{
  "hidden_size": 128,
  "norm_eps": 1e-06,
  "rope_fraction": 1.0,
  "learning_rate": 0.0067,
  "beta2": 0.95,
  "schedule": "cos",
  "final_lr_fraction": 0.1,
  "doc_mask": true
}
Each number is 128 + 24 x the weight over its row's rms, rounded and kept within 0 to 255. Layers, rows and columns count from 0. The size above them is the row's rms in percent of the matrix's.

# layer 5 MLP up, 320x128, rms 0.223, rows 109-112, columns 0-127
size [108 105  96 101]
[[148 100 101 116 129 145 141 145 156 156 120 144 188 101 147 112 137 132  98 134 112 164 120 130  96 127 124 154 137 117 178 161 133 107 127 108 168 119 137 135 150 108 148 159 119 127 139 121 173 139 157 153 138 109 150 132 138 150  77  81 107 139 104  98 123 135 112 153 100 164 131 121  88 131 122 136 145 116 100 146 119 130 133  58 133 196 127 105  77 105 124 120  92 132 166 134  91 103 145 121 125 109 148 124 115 112 123 113 114  96 156 149 149 103 131 135 125 115  84 137  90 113 140 190 108 139 114 139]
 [106 168 150  68 134  92 116 111 126 119 121 115 118 138 143  91  79 160 116 145 113 118  94 164 112 147 136 145 132 106  98 133 156 129  94  81 154 127 108 111 122 154 145 159 115 153 144 160 173 154 133 119  87 121  98 150 140 164 102 150  85 130 132 168 144 136 117 115 129 172  96 131 116 120 148 115 137 159 169 108 112 134 159 128 125 133 141 149 108 108 153 138 144 141 117 139 109 133 122 111 134 124 129 114 125 133 114 117 120 165 165  87 118 105 216  83 124 135  96 117 152 145  84 127 114 118 123 158]
 [156 131  73 129 130 135 139 157 101  96 100 137 140 145 114 131 141 131 147 121 134 140 116 135  87 102 122 143 123 111  88 137 122 114 129  81 143  95 151 135 142 141 114  84 136 105 133 132 133 134 160 137 137 108 157  67 107 161 109  98 115 162 122 126 139 155 137 113 129 121  78  91 115 175 117 113 149 148 142 122 123 121  96 114 128 149 117 107 169 164 125 198 182  82 103 105 123  94 193 131 116 129 173 124 108 147 107 159 139 111 142 123 132 147 161 124 123 160 138  92 117 130 111  88 119 129 107 118]
 [130 127 121 172 143 114 105 112 150  86 116 154 116 166 137 131 156 153 101 119  89 124 116  82 169  87 156 158 108 139 107 133 139 134  93 114 111  96 137 124 131 131 128 125 145  96 170 159  91 136 123 118 129 100 113 136 112 130 128  93  93  99 103 123 190 109 105 121 135 112 143 158  88 118 136  87 130 112 118 126 184 133 114 154 118 151 153 106 154  97 185 138 187 123 109 145 129 151 151 138 128 119 173 121 142 130 118 147 124 117 117 147 153  93 109 111 117 153 125 100 136 153 125  92  98  77 101 119]]
# layer 5 MLP down (transposed), 320x128, rms 0.223, rows 109-112, columns 0-127
size [100 106  97  99]
[[164 128 154 120 174 126  95 106 149 148 120 146 106 138  88 119 136 124 121 139 109 169 168 143 169  86 134 167 133 129 103 145 147 150 180 156 160 120 173 137 151 155  93 128 126 158 148  98  71 123 154 152 113 147 123  98 135 111 127 107 113 108 102 144 100 136 119 152 130 135 110 120 125 129 136 161 150 155 114 117 156 145 111 194 127 181 163 144 127  77 141 129 137 113 127 152 102 167 133 119 139 140 149 114 156 116 105 126 103 130 138 108 112 136 143  71  96 129 113 159 118 128 166 135 112 141 163 144]
 [149 117 133 120 146 196 112 130 136 121 127  96 122 164 121 104 138 128 124 140 112 115 138 130 131 126 101 147 153 133 176 171  84 148 167 142 115  95 102 139 127 108 127 133 108  97 126  81 114  89 111 127 166 118 171 122 148 179 102 154 127 150 109  89 141 104 144 129 134 135 149 122 143 165 120 123 170 183 149 117 120 157 113 140 104 111 144 101 124 136 109  75 123 135 113 158 148 150 137 178 117 142 165 145 115 139 105 150  79 142 124 100 122 134 111 138 139 100 138 124 117 150 130 151  69 177  99 141]
 [ 80 103  73 165 140 129 123 119 134 141  92  96 195 135 162  79 160 142 130 110 119  96 177 160 111 126  97 143 137 138 143 119 133 124  91 157 157 139 108  95 121 124 142 170 121 126 115  81  62 147 152 127 137  81 123 144  99 115 105 103 138 120 127 151 147  94 135 156 109 139 133 147 124 135 111 127 122 137 122 130 170 105 121 136 153 155 146 132 161 123 121  93 147 174 127 114 173 119 105 137 108 162 161 145  90 123 124 128 139 136 182 130 101 143 129 149 151 139 125 152 135 142 135 115  97 128 150 130]
 [119 133 145  95 104 113  97 150 137  93 133 106 112 111 123 104 132 144  94 123  84 159 126 110 131 151 125 136 102 130  86 127 154 114 114 124  88 132 118 109 152  91 166 108 194 113 134 154 133 157 138 103 172 116  99 157  74 102 116 131 110 128 112 123 115 150 127 111 126 106 105 174 118 137 123 112 109 122 111  92 102 146 130 135 110 113 115 166 159 143 122 115 125 152 188  99 148 109  92  81 121 126  99 101 149 155 159 136 138 122 111 150 133  96  96 193 129 100 152 149 137 152 109 133 135 122 182 123]]
# layer 5 MLP gate, 320x128, rms 0.234, rows 110-112, columns 0-127
size [105  99  98]
[[116 163 154 153 138 156 163 145  57 132 166 125 129 100 111  80 145 162 169 162 134  83 153 134 131  91 145 143 102 141 115 122 130 136 133 153 134 151 119 127 146 144 123 136  77  97  75 114 127  90 143 107  97 103 129 135 136 130 115 128 111 126 111  95  85 124 140 105 116 133 127 123 151 138 113 179 120 123 129 162 137 116 112 141 122 102 110 112 150 177 113 110 138 124 135 113 137  91 130 129 159 155 102 183 105 151 140 134  90  84 106 120 133 130 107 115 143  67 153 105 103 174 143 140 120 122 142 139]
 [122  94 135 132 115  97 170 128 154 120 149 159 109  92 118 162 120 109 221 105 130 108  98 132  83 127 157 152  82 134 126 130 121 122 128 144 130 116  83 105 150 113 129 118 140 133 139 120 117 124  84  96 131 134 103 120 140 113 175 168 109  85 146  76  95 151 103 149 134 168 157 114 129 137 112 132 151 105 157 150  83 164 178 147 141 128 125 128 100 112 124 138 136 139 107  92 146 120 148 127 149 110 115 119 174 110 114 123 128 123  96 161 141 121 139 138 103 103 117 162 112 114 137  90 128 125 128  90]
 [118 114 117 101 138 119 104 166 115 150 117  66 132 170 157 133 150 109 104 174 146 172 126 189 135  56 128 134 105 126 120  85 108 157 162 140 124 128 105  89 149 143 125 108  93 118 156  95 140 130 144 154 129 139 166 110 139 124 119 120 126 149 112 148  86 162 168 132 158 108 174 146 164  88 120 135 126 148  92 104 157 112 137 124 141 102 137 137 130 153 114 129 168  96 110 124 106 117 138  92 143 158 129 153 133 137 104 105 157 117 123 114 123  81 124  92 117 127 126 157 119 122 140 117 127 133 152  90]]